Weights of a small GPT-style language model, trained from scratch on English Wikipedia.
Size: 9 layers, 8 heads of 64.
Architecture: LayerNorm before each block, rotary positions, embeddings untied during training, hashed n-gram embeddings, capped logits.
Training: a variant of Adam for these matrices, 463M tokens, 7130 steps.
Each number is 50 + 12 x the weight over its row's rms, rounded and kept within 0 to 99. Layers, rows and columns count from 0. The size before them is the row's rms in percent of the matrix's.

# layer 2 attention value, 512x256, rms 0.0917, rows 348-375, columns 128-255
127:44 37 39 49 49 62 46 64 55 38 56 28 58 50 54 49 48 57 62 51 66 20 47 34 50 70 57 47 43 27 56 47 61 62 39 63 62 23 43 51 54 33 60 68 46 71 57 34 42 56 40 64 43 40 46 60 33 65 54 52 60 36 39 54 47 65 47 38 63 48 66 60 31 54 35 50 44 60 43 52 32 53 54 52 59 35 69 43 49 47 35 29 48 50 53 49 48 54 53 24 18 52 43 53 37 59 39 52 45 55 49 60 68 74 33 39 43 48 58 37 69 60 42 58 50 65 28 58
096:44 74 32 40 54 41 79 47 45 79 49 30 50 56 50 49 67 38 33 30 53 61 56 33 43 31 48 56 46 57 70 40 53 50 36 65 37 40 47 36 35 44 43 47 58 57 61 64 50 25 49 46 54 42 60 32 43 62 39 58 44 36 51 58 44 41 52 36 36 34 35 67 65 55 64 57 44 33 51 50 48 45 52 50 55 57 40 34 45 62 34 34 33 47 52 57 61 63 58 52 40 50 51 58 68 38 47 54 55 53 39 54 56 51 71 46 59 53 33 60 54 63 27 35 58 51 76 40
114:44 40 66 71 42 24 19 42 50 44 36 57 55 49 46 48 42 44 59 55 37 47 65 50 56 46 55 38 32 46 61 71 57 68 78 39 41 45 45 66 52 53 46 71 52 46 44 30 69 58 54 51 56 62 57 50 47 45 72 44 50 56 38 28 38 24 34 57 54 38 42 33 42 77 44 52 66 46 31 75 46 55 57 56 54 30 64 48 51 61 63 71 61 54 53 58 39 45 37 62 59 50 29 31 42 68 47 58 51 46 53 42 49 53 29 54 43 44 56 65 44 29 67 47 38 28 46 42
097:59 32 53 55 49 40 64 49 60 50 76 51 47 61 51 52 27 60 69 46 47 55 48 33 59 56 47 47 40 46 50 61 37 53 59 31 53 63 72 58 76 60 35 50 32 39 49 56 36 46 51 40 58 47 50 51 50 40 37 52 36 65 49 17 61 42 39 62 46 42 37 49 65 46 33 42 79 48 38 61 56 60 35 30 49 37 60 51 66 58 53 52 80 36 60 48 22 53 37 52 71 54 37 31 60 38 38 57 37 36 38 34 45 39 40 32 58 40 28 68 38 50 54 72 29 51 43 50
115:54 45 28 52 38 86 57 48 45 52 24 70 53 40 67 54 53 50 62 57 52 42 46 68 60 45 32 65 70 65 47 42 40 68 51 45 64 60 56 51 47 63 48 40 40 37 47 64 55 72 35 19 61 48 48 49 61 46 60 47 31 49 67 45 49 58 63 61 40 65 68 72 53 36 26 46 41 68 66 17 65 59 51 66 29 73 44 56 33 37 61 44 37 57 63 46 49 44 42 31 59 59 60 50 45 46 57 50 57 57 53 59 31 45 25 47 46 61 53 53 31 46 38 56 48 57 61 61
114:49 55 30 45 52 69 81 57 57 46 44 83 53 62 63 40 65 32 58 44 40 43 58 38 53 40 46 32 51 50 31 56 55 54 53 33 34 46 50 64 68 42 57 29 36 38 42 63 54 46 44 45 58 67 41 53 58 56 41 51 44 58 49 45 45 55 61 45 58 71 47 71 41 47 36 48 54 45 59 48 45 53 44 49 32 62 56 48 60 39 40 52 36 70 17 32 42 50 37 41 53 57 55 66 38 32 45 47 53 48 55 45 41 40 51 33 59 59 41 67 48 37 61 55 36 44 73 68
086:39 39 55 31 44 72 53 61 61 50 50 54 55 59 48 33 70 50 52 46 41 57 51 47 47 56 32 62 60 41 39 41 50 64 45 67 56 40 54 43 30 43 56 44 51 59 49 48 46 58 64 39 46 44 63 42 59 78 39 28 42 46 68 68 50 53 55 39 59 50 61 55 33 54 68 72 48 38 34 54 47 64 67 79 46 52 49 43 27 37 43 42 37 49 62 45 57 50 45 31 16 35 60 36 61 51 49 62 51 57 66 55 70 50 49 52 56 58 47 19 43 49 38 49 57 82 61 39
088:53 69 45 56 69 27 37 33 46 61 53 49 65 56 25 58 57 59 43 45 57 52 41 49 66 42 51 43 33 41 55 55 56 30 56 65 42 74 69 54 52 51 51 42 59 47 41 62 48 66 47 53 58 31 43 46 76 62 48 44 48 40 54 54 47 80 49 63 65 75 35 44 74 52 39 38 48 17 67 34 58 38 46 54 48 52 49 63 44 47 57 51 48 55 51 58 57 54 43 71 63 58 49 50 51 41 38 43 63 51 55 44 63 56 40 49 44 49 47 59 61 29 49 47 42 24 50 33
097:50 61 54 47 49 46 54 39 39 56 51 39 39 49 45 74 50 68 38 58 45 38 37 44 51 38 62 69 38 61 40 56 58 37 47 40 29 56 37 52 51 54 42 43 54 54 39 61 45 32 56 49 30 43 52 46 60 22 56 69 43 59 35 36 44 51 60 44 61 38 30 65 59 31 49 33 72 37 62 56 37 78 38 50 55 42 37 43 45 56 43 45 50 66 36 46 57 55 47 60 56 50 53 59 46 25 47 44 62 46 52 53 32 54 44 45 59 34 56 54 58 57 52 56 44 33 70 54
122:49 46 65 38 40 61 52 58 55 45 60 51 52 66 61 43 75 50 60 46 45 65 52 61 42 44 58 29 61 35 46 72 50 45 34 54 51 48 50 47 44 45 50 41 32 46 61 30 49 56 52 41 35 49 62 53 42 36 53 44 72 30 33 38 62 40 72 39 62 56 64 17 48 42 72 58 32 51 47 74 62 52 52 32 44 45 55 39 47 42 52 49 37 41 47 57 59 53 55 43 35 54 43 66 54 72 47 55 55 54 32 49 60 38 39 70 82 66 62 29 47 37 44 51 63 82 52 54
108:44 42 62 65 62 39 22 63 59 44 40 57 55 38 27 56 34 62 46 51 49 28 44 52 43 45 60 62 45 48 40 63 58 50 61 69 52 63 61 43 22 60 77 70 70 67 42 55 73 77 47 57 64 48 40 52 40 62 54 45 64 46 65 58 50 51 45 59 56 63 64 55 45 43 50 45 46 52 49 31 44 36 82 63 43 56 36 65 36 33 53 38 54 55 51 53 61 46 38 41 39 38 52 38 36 73 57 49 49 54 50 61 55 67 52 60 39 50 53 54 57 58 49 54 55 66 25 35
115:39 49 46 84 52 46 36 75 53 48 33 40 66 43 44 56 62 33 63 52 53 43 55 42 58 64 69 41 40 43 63 62 63 54 55 58 70 33 39 58 49 47 50 75 50 59 57 36 69 61 52 38 56 64 53 57 25 53 46 51 56 45 52 41 31 46 50 54 44 61 61 46 41 49 55 43 31 69 42 49 45 31 74 60 40 56 65 49 65 55 45 38 38 43 51 47 49 49 57 20 40 40 39 41 44 89 54 41 50 54 64 60 71 65 39 57 42 46 52 51 45 41 46 56 60 55 31 54
106:47 33 38 49 55 67 54 78 50 41 56 30 47 51 54 41 63 67 65 60 53 56 53 37 37 58 32 47 61 32 59 34 42 64 50 36 32 30 48 52 54 54 58 29 33 59 57 54 24 51 62 73 44 50 37 49 48 80 49 51 44 60 73 51 55 62 53 26 63 53 35 49 48 44 57 55 45 54 33 40 55 59 39 60 67 42 47 42 55 43 30 47 45 77 59 32 49 47 55 43 21 47 55 66 50 41 63 60 38 48 59 59 80 49 35 32 47 55 48 22 40 55 35 68 60 66 54 41
116:54 64 68 24 63 35 57 46 62 58 86 48 18 54 44 57 35 63 65 49 40 59 57 48 36 48 36 46 53 54 53 53 39 38 55 37 30 64 72 38 49 69 45 29 37 32 56 62 25 38 53 44 22 46 54 39 60 51 52 53 38 48 46 30 48 43 35 50 33 47 24 39 56 46 58 49 60 43 34 43 74 58 27 53 62 42 45 43 53 63 29 42 78 49 52 44 38 66 52 61 54 46 55 39 79 32 48 63 35 47 45 40 60 47 55 38 75 51 42 36 76 57 57 61 37 32 56 46
106:55 54 53 52 52 53 54 34 50 55 44 60 33 55 67 62 34 56 63 59 45 32 55 58 39 56 38 51 52 46 45 68 35 76 65 29 46 54 65 47 51 63 49 54 56 47 38 49 38 78 40 48 51 37 65 51 52 49 45 45 60 53 49 38 37 55 28 79 32 27 28 68 59 49 25 49 47 54 54 42 56 48 24 61 27 54 60 50 29 36 45 56 71 65 37 64 43 51 48 55 65 47 48 15 45 26 43 54 56 67 50 45 31 17 17 43 48 39 40 44 58 46 71 57 27 49 54 47
127:49 55 51 63 45 48 45 63 49 35 56 58 55 41 29 57 34 39 41 65 64 30 53 39 47 66 76 54 39 59 42 48 62 70 57 40 52 46 29 50 28 52 48 85 40 82 43 53 64 38 51 47 40 60 46 54 35 68 46 53 54 53 19 50 60 34 44 49 64 34 53 59 50 53 39 43 69 53 45 40 49 60 62 38 66 33 40 62 39 49 45 50 62 32 58 62 52 52 47 37 52 59 44 39 44 60 43 61 50 45 62 62 59 51 51 48 52 51 53 44 64 46 61 54 32 42 19 37
106:41 63 58 66 63 55 37 55 61 45 56 47 59 50 39 57 52 49 51 53 48 55 77 45 29 38 73 28 29 43 42 72 58 50 42 63 45 43 41 45 24 60 47 63 31 71 55 51 76 51 65 66 57 61 50 49 23 61 42 31 58 54 23 54 55 36 61 37 45 36 56 45 42 60 61 46 51 50 34 64 58 42 63 60 45 53 57 37 51 52 44 50 48 39 43 67 59 51 55 42 49 51 44 27 39 56 43 55 55 56 52 52 44 32 60 62 70 62 57 29 67 47 48 52 61 69 43 43
139:47 43 43 20 58 61 56 46 54 68 74 17 30 47 48 55 38 67 52 50 68 41 54 49 25 53 30 51 59 49 52 34 30 53 38 57 38 57 52 33 38 60 60 35 47 55 57 58 10 65 51 50 13 30 58 38 41 73 50 48 20 33 60 54 50 59 41 47 42 29 26 67 53 47 45 54 41 56 50 32 47 52 30 54 55 51 57 48 47 58 26 47 63 59 55 47 54 48 56 70 56 58 63 61 60 21 50 57 55 57 39 61 47 48 48 39 45 55 52 34 54 59 28 60 59 54 59 47
102:40 33 34 59 30 71 56 53 41 66 29 33 55 29 67 50 54 54 57 40 52 35 52 70 42 45 51 42 59 64 56 36 53 63 48 45 56 41 45 39 32 60 49 48 42 43 56 38 57 76 57 50 43 40 57 46 24 49 59 57 48 51 76 62 50 34 59 61 41 44 53 51 42 33 45 46 37 78 40 38 50 65 60 49 33 53 45 62 56 44 59 60 37 50 61 29 59 34 80 43 56 47 48 54 48 67 68 47 53 68 46 61 55 43 50 67 46 55 53 43 21 59 35 55 70 73 54 62
107:49 56 44 61 56 34 32 42 40 50 49 35 53 45 35 76 37 41 25 55 62 19 37 50 60 43 79 62 42 60 35 54 53 38 33 60 49 45 27 50 60 54 54 62 63 65 26 51 49 56 33 51 58 49 21 58 51 58 63 41 51 40 38 60 57 70 55 53 66 43 55 58 44 59 38 41 72 43 78 41 29 38 46 60 52 56 57 71 39 47 58 57 38 53 27 53 53 43 44 55 53 54 47 58 37 50 46 42 60 50 54 58 31 82 66 57 46 41 58 63 67 44 72 34 40 32 42 42
124:60 82 45 52 42 37 54 20 49 52 41 64 41 54 47 50 31 60 31 45 50 59 43 52 58 55 38 66 60 52 61 37 31 50 57 31 48 54 72 47 62 63 52 44 59 45 46 74 34 36 42 27 52 46 49 55 84 52 39 48 39 47 40 72 46 73 36 67 36 55 42 56 75 62 44 60 57 49 55 44 55 57 24 38 55 41 55 54 36 50 63 60 67 40 48 69 42 62 42 60 83 59 71 33 70 35 49 48 50 54 64 48 55 45 55 51 42 37 26 45 59 45 57 56 30 26 58 53
117:53 32 59 66 75 43 23 52 45 50 49 66 36 48 42 67 46 58 61 59 59 65 47 59 49 55 49 48 58 35 44 64 44 43 57 32 41 53 56 53 46 46 63 29 56 55 33 51 47 63 59 60 42 53 41 54 59 49 51 48 50 58 59 42 30 80 53 70 43 74 34 36 33 47 60 46 40 38 66 46 41 65 40 79 50 55 41 51 33 27 52 57 48 81 49 32 56 50 36 64 64 45 57 57 42 38 58 39 41 51 90 39 52 60 28 44 55 58 61 28 56 34 61 58 45 42 51 37
120:48 39 40 52 35 62 31 43 43 55 40 53 45 54 72 49 50 68 57 51 47 39 66 65 52 37 45 53 55 64 37 49 24 58 42 53 51 53 56 49 39 42 49 42 40 50 45 33 41 64 45 59 46 53 31 58 59 35 43 72 22 79 62 48 54 44 50 69 45 29 65 56 54 38 24 44 51 57 46 35 42 48 38 35 35 55 64 58 48 46 71 63 61 64 66 55 66 36 52 60 52 55 46 52 35 55 57 33 48 47 40 39 38 46 36 69 52 51 67 46 46 63 54 73 56 37 66 68
102:41 60 21 54 59 61 68 47 36 58 45 22 58 41 53 44 71 48 38 29 49 41 54 57 32 33 38 56 46 56 50 35 42 49 42 55 38 40 64 35 36 60 52 45 30 61 45 66 37 49 45 71 50 40 42 41 44 64 43 45 26 60 55 76 49 53 65 44 48 65 53 44 84 47 50 49 51 60 60 48 71 55 46 55 47 51 42 56 49 36 25 47 41 50 53 53 65 57 56 44 54 52 59 70 55 44 63 44 62 64 51 55 52 38 71 65 73 65 37 34 56 76 39 51 58 42 72 42
106:50 31 39 72 38 62 39 57 53 49 34 22 60 39 33 53 48 79 53 60 46 36 43 42 56 57 33 48 52 37 54 13 31 56 47 56 59 59 37 61 81 48 59 39 56 52 38 54 26 58 57 49 46 48 47 56 66 59 47 64 54 56 74 69 20 61 42 44 65 60 40 44 49 30 40 62 50 52 38 42 54 54 56 45 51 49 57 63 84 50 64 68 26 66 52 46 47 57 55 53 44 47 65 52 41 48 54 40 60 53 68 51 67 61 48 48 48 48 72 63 35 54 40 63 68 58 55 50
101:47 68 49 50 67 23 51 35 53 53 48 63 59 55 32 51 71 36 39 35 41 65 41 53 66 46 74 48 32 51 56 50 54 26 40 53 43 65 58 56 65 50 44 30 60 39 30 58 56 42 51 36 55 57 47 53 72 26 52 56 41 54 59 51 41 66 59 51 48 97 38 33 56 45 65 48 47 34 73 51 58 48 43 57 51 45 42 47 56 53 67 53 46 48 43 32 57 56 50 55 63 50 46 51 53 52 49 44 51 38 64 41 53 72 78 55 61 44 46 86 60 36 65 31 41 10 65 51
116:53 29 59 58 71 47 38 68 52 35 64 69 59 57 54 58 67 33 32 39 52 50 44 61 43 64 74 45 51 36 42 54 60 48 44 58 48 35 63 49 42 34 71 56 43 74 38 33 25 42 39 81 53 54 24 48 68 64 42 48 62 56 43 64 44 75 70 57 62 67 41 30 42 60 72 47 67 56 64 66 46 49 39 61 59 41 43 43 43 33 36 49 49 45 51 45 63 43 40 48 43 46 50 62 42 41 47 43 44 58 61 59 56 50 74 40 53 66 42 34 72 44 62 24 54 50 36 26
095:54 62 37 53 53 58 60 52 50 38 31 81 57 29 81 56 71 40 70 48 49 34 57 65 63 52 51 33 60 55 63 53 44 66 47 46 70 63 65 56 51 44 53 39 43 36 56 51 77 56 37 28 55 49 57 54 63 42 42 45 53 49 49 38 41 68 54 62 56 83 71 47 56 38 42 43 17 58 54 50 66 69 52 53 32 57 44 40 35 42 52 35 51 62 57 34 56 52 54 21 51 58 59 46 43 68 50 44 49 62 58 51 52 36 50 39 50 61 51 50 55 52 29 63 38 55 51 68
# layer 2 attention output (transposed), 512x256, rms 0.0942, rows 348-374, columns 128-255
116:76 61 43 48 76 38 47 54 54 55 54 55 51 30 43 40 50 51 40 52 34 56 51 53 46 58 52 26 36 39 68 72 38 60 31 39 63 54 57 36 48 46 50 46 42 56 39 47 42 56 88 65 57 67 70 37 44 59 37 36 43 52 39 35 36 55 52 72 62 35 45 43 64 41 34 22 48 45 46 73 46 47 60 47 53 39 56 42 60 58 48 59 40 37 69 20 32 41 42 30 54 45 47 55 38 33 41 50 54 37 45 39 40 55 37 55 60 67 32 55 59 51 47 61 46 58 40 50
097:54 68 35 48 40 54 55 62 40 53 63 29 62 72 50 38 39 49 42 49 51 52 57 29 44 36 42 55 46 72 52 58 75 48 56 57 60 75 46 53 50 56 50 50 55 24 69 53 64 57 76 51 47 51 69 18 50 46 35 53 70 58 71 49 46 40 59 46 75 56 39 41 37 50 45 45 25 59 64 47 43 60 54 38 52 56 45 48 83 34 50 36 26 52 45 55 48 67 29 58 65 59 50 33 46 44 65 75 41 51 52 50 45 13 54 55 35 26 62 64 52 40 52 35 45 53 61 38
109:55 56 45 40 60 71 35 37 59 39 49 57 42 61 45 69 79 33 59 52 58 35 42 68 38 54 51 49 44 40 70 55 52 40 46 53 43 33 46 51 56 36 57 75 66 62 58 60 37 46 39 67 53 39 54 78 47 37 42 37 75 47 48 61 51 42 47 58 56 44 44 31 52 48 72 53 63 43 67 80 67 31 60 55 36 48 46 56 53 59 48 46 53 44 30 46 67 46 34 42 50 33 45 55 39 83 73 34 41 46 28 75 60 53 39 64 55 53 53 29 69 49 58 28 57 40 31 49
106:56 51 27 34 46 56 30 47 51 55 40 51 27 50 57 44 99 78 45 65 45 58 65 46 57 58 50 39 41 49 57 56 63 51 54 63 60 28 41 45 45 37 43 46 71 70 50 57 49 50 37 44 20 37 42 76 59 36 48 51 43 36 43 43 62 52 53 52 64 45 55 44 45 46 50 40 42 42 70 51 77 39 27 33 63 35 58 63 56 50 38 33 72 52 41 79 72 34 36 60 63 46 47 58 51 60 59 32 32 58 64 54 63 70 42 70 31 62 62 29 58 48 40 41 44 39 60 57
103:53 39 52 70 59 42 73 64 44 56 49 50 72 54 32 53 50 57 46 53 42 57 49 61 65 55 74 61 86 37 51 20 40 36 45 54 40 54 54 34 43 54 44 50 45 50 53 38 70 34 25 56 56 54 46 44 28 75 52 49 29 44 63 54 36 59 45 51 44 45 46 50 43 40 45 38 57 44 56 47 24 53 50 62 42 49 59 45 11 49 30 65 41 34 64 34 44 68 63 60 33 43 72 47 59 25 28 55 80 91 48 44 49 45 60 53 62 52 57 43 50 46 52 75 61 57 49 48
111:36 31 39 62 51 29 41 37 40 64 21 39 58 55 37 69 65 39 53 64 61 39 62 56 35 38 53 56 62 64 53 37 43 34 67 54 40 51 58 47 72 38 21 79 62 48 46 42 47 51 50 42 58 51 33 46 51 40 61 44 45 69 61 68 45 45 48 53 45 39 37 57 44 61 47 56 48 59 44 55 40 48 50 61 34 28 35 40 48 74 32 52 66 44 48 57 61 47 44 41 46 59 42 55 31 48 65 53 59 40 42 55 62 79 59 73 63 46 55 71 57 40 67 40 63 31 60 60
095:62 43 52 46 51 57 60 50 74 33 53 58 63 71 53 41 27 35 51 36 40 52 32 26 42 63 50 31 39 61 37 39 50 70 51 36 60 57 51 48 48 70 60 50 52 54 67 34 47 70 53 48 53 43 48 55 60 46 26 54 44 45 55 44 27 51 60 61 29 58 54 27 57 61 40 20 47 44 53 35 43 67 35 54 53 47 65 48 37 42 61 46 38 60 57 43 29 57 45 69 62 40 45 25 37 51 46 52 39 49 44 46 54 13 41 45 52 32 38 75 43 35 51 61 49 62 61 44
099:36 50 57 57 31 53 45 62 47 62 58 26 53 45 48 60 14 57 54 41 68 63 55 42 42 45 69 56 31 56 34 38 49 39 41 55 54 40 41 41 40 70 46 65 58 39 57 63 48 43 31 54 43 50 59 26 61 50 68 43 75 50 63 55 70 57 61 65 58 65 57 45 48 63 60 57 45 69 41 38 57 30 50 38 74 74 45 57 38 50 43 45 63 42 46 64 48 46 42 45 35 59 56 60 40 70 50 49 58 72 61 56 38 52 70 48 54 35 64 47 50 46 40 47 64 38 54 65
101:64 52 63 48 47 39 58 70 42 66 49 39 59 53 40 59 55 63 56 53 71 66 61 45 77 12 69 59 36 61 73 36 27 28 66 50 47 70 50 41 48 32 39 63 64 39 65 57 60 51 46 60 39 39 59 43 65 56 37 53 58 57 70 46 59 37 46 67 61 54 49 55 32 64 46 48 56 65 12 62 39 38 38 30 61 65 47 33 22 54 47 49 52 51 76 64 44 28 67 43 45 44 52 53 65 54 71 38 49 47 48 38 38 49 59 39 41 53 78 46 56 42 39 40 39 39 51 49
114:55 37 48 46 70 49 47 35 39 43 53 43 40 38 81 36 33 37 50 50 25 39 40 57 43 42 70 54 39 51 67 65 56 44 38 63 48 56 49 60 42 37 40 68 59 55 58 49 42 70 31 41 39 63 51 49 55 57 39 37 63 52 71 54 54 51 50 47 41 52 45 54 38 56 50 36 40 51 47 26 56 40 54 49 66 52 41 38 52 43 62 66 38 60 38 64 61 71 55 59 40 54 33 28 84 39 43 46 43 39 44 43 70 73 45 39 32 36 39 60 24 61 40 33 41 55 54 45
096:50 86 65 52 47 52 48 60 54 37 39 53 56 63 57 31 46 66 49 38 52 41 53 63 43 55 29 63 74 26 60 53 58 60 34 39 66 62 57 40 49 83 57 25 37 48 34 69 47 50 48 46 49 26 50 67 43 42 42 52 25 43 24 40 45 64 60 49 37 55 64 44 71 47 48 49 41 47 58 48 36 66 65 47 48 69 57 48 70 49 43 57 34 42 61 45 49 53 39 25 63 48 53 57 38 43 44 59 52 38 55 40 32 49 40 35 67 53 48 41 65 46 37 55 37 52 38 57
107:59 60 47 58 71 48 28 46 52 34 68 66 42 55 62 46 56 45 57 42 47 50 53 52 54 56 49 44 59 25 64 52 40 51 50 31 54 62 50 46 51 37 62 56 39 39 39 61 54 54 56 56 47 42 45 45 35 50 38 63 44 42 59 73 28 56 55 45 33 41 50 38 54 35 60 65 48 30 84 42 52 56 71 62 36 36 59 55 44 50 45 42 59 35 54 31 41 55 27 43 54 50 38 50 38 46 37 32 48 63 25 37 90 59 49 74 62 57 53 26 50 45 40 55 74 61 53 45
108:60 62 51 26 67 47 47 47 51 34 28 59 61 51 63 47 57 47 52 28 29 46 72 56 37 74 58 31 42 58 59 73 42 64 46 37 55 57 71 53 60 54 42 61 47 41 45 41 42 48 66 48 57 46 53 66 65 31 38 45 46 49 57 69 44 35 59 42 33 45 36 44 67 54 56 22 53 50 51 46 39 52 41 73 25 36 72 50 54 59 51 52 50 44 56 19 52 43 58 56 64 55 52 47 38 58 45 42 50 41 42 43 42 39 59 48 37 64 44 81 67 48 51 38 53 46 53 52
114:43 33 42 34 33 59 37 40 47 68 51 64 40 28 65 40 61 77 47 62 49 67 75 37 49 33 55 43 38 54 53 66 34 53 50 55 53 53 41 48 52 66 39 30 55 79 52 65 31 43 46 34 25 51 57 62 67 39 70 42 55 37 35 37 90 50 59 38 72 59 64 64 42 61 39 57 58 50 48 54 58 48 35 46 53 54 59 55 50 51 56 51 64 78 55 64 65 51 65 49 68 54 66 57 57 29 62 36 39 58 59 49 54 53 50 34 46 53 34 50 51 48 36 30 52 42 61 47
104:27 25 40 40 49 52 48 50 51 59 53 60 33 63 11 55 67 62 45 56 44 55 55 51 44 53 48 50 48 32 56 28 55 35 57 52 52 44 35 56 45 55 52 33 56 50 61 60 51 56 40 52 45 52 38 49 18 56 64 39 38 37 38 54 60 62 55 65 55 46 52 16 30 61 42 49 38 56 63 67 54 64 38 30 46 51 71 65 43 59 52 42 60 41 49 50 66 68 56 52 59 41 36 63 37 57 58 62 51 57 53 68 54 55 66 55 60 33 95 40 60 40 46 50 68 47 48 61
110:36 52 52 37 34 47 49 57 59 49 39 34 48 35 55 51 57 49 51 29 36 44 66 51 58 34 42 35 43 51 54 51 50 49 46 57 68 66 56 38 54 43 31 46 39 43 35 48 23 25 56 40 18 57 59 59 56 55 48 44 34 39 32 50 29 48 50 39 56 33 67 51 50 54 56 33 37 45 60 96 60 43 60 35 52 71 57 27 36 67 44 32 35 50 72 34 60 47 55 47 57 44 27 51 35 55 57 51 59 45 41 54 36 59 31 46 62 84 61 42 44 42 44 51 47 46 64 44
103:51 48 48 44 54 45 36 32 44 38 59 40 45 51 72 34 46 57 58 34 46 41 36 56 36 58 49 66 25 16 41 57 39 48 46 41 50 44 64 68 69 40 43 55 36 70 75 70 42 72 49 46 46 40 64 51 64 35 30 67 57 48 56 73 40 35 64 42 42 61 48 38 53 39 52 54 58 54 50 56 50 52 51 57 33 28 47 49 49 42 59 74 39 44 40 45 54 46 31 51 61 61 29 57 26 69 57 66 43 56 26 56 64 71 52 58 57 51 33 57 63 45 58 37 53 73 50 43
112:59 72 41 25 57 49 70 44 50 63 56 67 54 51 62 37 43 92 56 62 56 43 46 44 42 64 52 32 46 64 62 81 53 68 41 55 62 44 60 43 50 52 53 47 37 51 68 53 58 40 59 46 41 52 54 25 42 53 42 44 45 50 57 31 65 49 53 58 54 51 51 35 40 54 36 32 24 49 32 58 55 42 30 45 47 57 55 65 39 52 21 33 33 45 69 28 63 35 44 60 62 69 48 39 35 33 34 62 45 37 34 54 52 51 51 36 36 42 59 45 50 39 65 53 48 55 46 49
102:58 61 47 70 52 39 61 45 50 45 63 61 52 54 49 39 55 57 35 40 39 51 43 72 64 55 30 64 90 49 54 42 61 62 38 29 54 66 52 46 27 52 57 46 24 24 56 41 58 26 45 71 57 58 34 34 34 66 48 53 40 49 66 51 34 51 47 37 34 46 54 44 59 41 58 48 37 43 36 48 45 57 45 42 45 58 64 45 31 38 32 57 38 44 54 56 55 53 60 46 43 50 47 38 69 29 37 51 43 54 48 37 49 35 61 62 63 64 65 23 37 57 59 75 50 52 41 46
108:29 58 77 59 35 57 72 68 38 63 47 26 70 45 17 65 35 59 45 56 67 44 43 64 62 38 59 64 55 55 47 37 44 35 42 47 38 52 46 49 44 50 44 60 45 50 47 50 58 37 60 77 62 48 36 43 47 40 65 47 48 54 45 34 32 24 48 61 58 39 48 59 52 47 59 59 56 36 16 75 44 29 56 29 61 53 32 49 31 62 56 67 37 53 60 48 49 43 55 38 45 54 32 60 41 54 63 55 51 65 40 31 42 45 42 48 60 44 75 30 56 41 56 30 58 42 45 55
110:33 45 38 46 32 55 64 70 62 50 38 41 46 47 38 36 27 65 56 52 71 75 34 30 39 40 47 58 39 45 30 48 40 47 48 50 65 43 40 43 42 48 44 42 49 59 34 65 56 40 63 14 40 68 47 56 29 63 69 32 52 56 34 30 45 60 65 48 44 29 70 50 39 68 45 47 48 46 47 43 52 51 36 53 52 55 45 53 47 59 49 42 54 36 40 35 46 40 67 56 67 65 62 47 45 55 56 61 49 52 82 43 44 59 66 43 47 34 58 47 40 46 41 68 50 76 56 56
110:50 40 74 53 40 55 43 49 53 44 41 54 46 52 45 54 51 39 32 44 53 31 48 44 52 46 67 49 47 37 55 52 38 48 63 49 49 62 51 51 44 62 40 39 51 61 34 49 31 58 40 57 48 52 45 60 60 42 51 49 58 37 48 59 49 46 48 57 47 69 57 57 61 48 38 63 51 55 35 31 54 60 42 42 45 50 55 58 35 54 66 63 67 28 78 25 44 59 39 43 50 53 76 48 35 53 66 23 58 70 59 58 35 59 52 31 61 51 36 56 48 78 37 42 47 48 51 34
111:48 64 53 53 63 27 57 59 54 46 48 39 71 59 39 70 58 55 45 68 51 44 52 65 50 40 51 58 85 39 61 25 43 33 37 48 41 27 53 50 40 66 18 74 56 39 55 51 57 33 52 56 86 62 59 52 34 71 48 40 54 41 50 54 59 48 40 45 36 48 68 48 57 58 54 55 56 67 34 61 27 32 56 43 54 38 61 62 25 58 61 47 42 26 54 36 42 60 57 33 37 54 51 57 47 58 55 47 60 58 41 63 39 57 58 60 67 39 44 52 56 75 44 55 51 25 32 65
098:36 61 64 62 46 32 65 54 40 47 56 56 64 58 59 39 31 58 66 37 56 49 45 46 44 42 49 51 47 57 55 51 43 58 52 33 44 90 41 47 75 54 49 47 38 36 80 37 54 52 50 65 65 59 50 21 52 53 32 47 54 61 58 50 47 45 70 45 51 56 49 54 40 69 42 22 48 42 49 40 35 46 61 53 25 66 61 47 64 25 44 52 33 49 58 63 46 42 52 50 49 56 55 41 53 44 60 51 42 53 51 55 45 30 67 52 71 44 54 86 33 39 65 28 44 62 56 49
105:73 66 71 74 54 60 52 59 50 42 49 58 52 68 50 55 47 48 27 46 30 62 59 52 54 64 35 50 77 51 67 59 50 61 43 40 47 52 60 36 47 64 44 76 37 33 48 37 44 35 58 53 43 52 56 45 46 54 40 44 56 65 72 33 11 39 59 48 46 44 51 51 48 51 43 54 41 61 28 42 19 41 28 34 38 69 52 44 50 64 24 33 51 48 48 39 28 45 45 62 53 44 42 59 51 44 35 37 24 49 51 26 44 63 64 54 56 39 61 45 49 52 50 57 81 43 53 68
105:50 42 64 72 37 50 49 68 40 57 52 45 45 44 38 51 36 43 42 53 71 61 49 44 61 32 64 69 38 78 42 28 39 49 50 57 55 40 42 49 60 55 40 57 54 59 34 70 28 57 45 61 51 61 52 40 81 42 60 48 70 55 81 41 59 40 48 64 48 62 38 37 51 51 52 74 61 64 19 55 69 38 63 53 62 51 48 72 53 58 61 53 75 51 48 64 47 58 87 44 41 33 57 45 60 53 49 50 52 66 54 46 70 54 70 45 48 43 39 45 32 52 35 41 54 39 41 69
111:41 46 59 36 54 38 48 42 33 40 45 27 39 53 64 39 41 62 45 45 60 52 46 34 48 46 43 45 23 62 48 66 51 54 53 50 42 56 47 57 54 68 46 30 43 53 44 42 37 56 72 62 37 75 33 44 70 32 34 59 43 51 31 58 59 54 69 63 52 57 57 54 61 55 55 57 55 42 34 62 46 62 50 48 36 57 58 65 57 34 77 66 43 54 40 62 29 31 44 39 53 47 39 38 40 52 65 49 53 44 58 52 18 42 23 41 50 48 50 53 33 65 58 47 28 35 68 41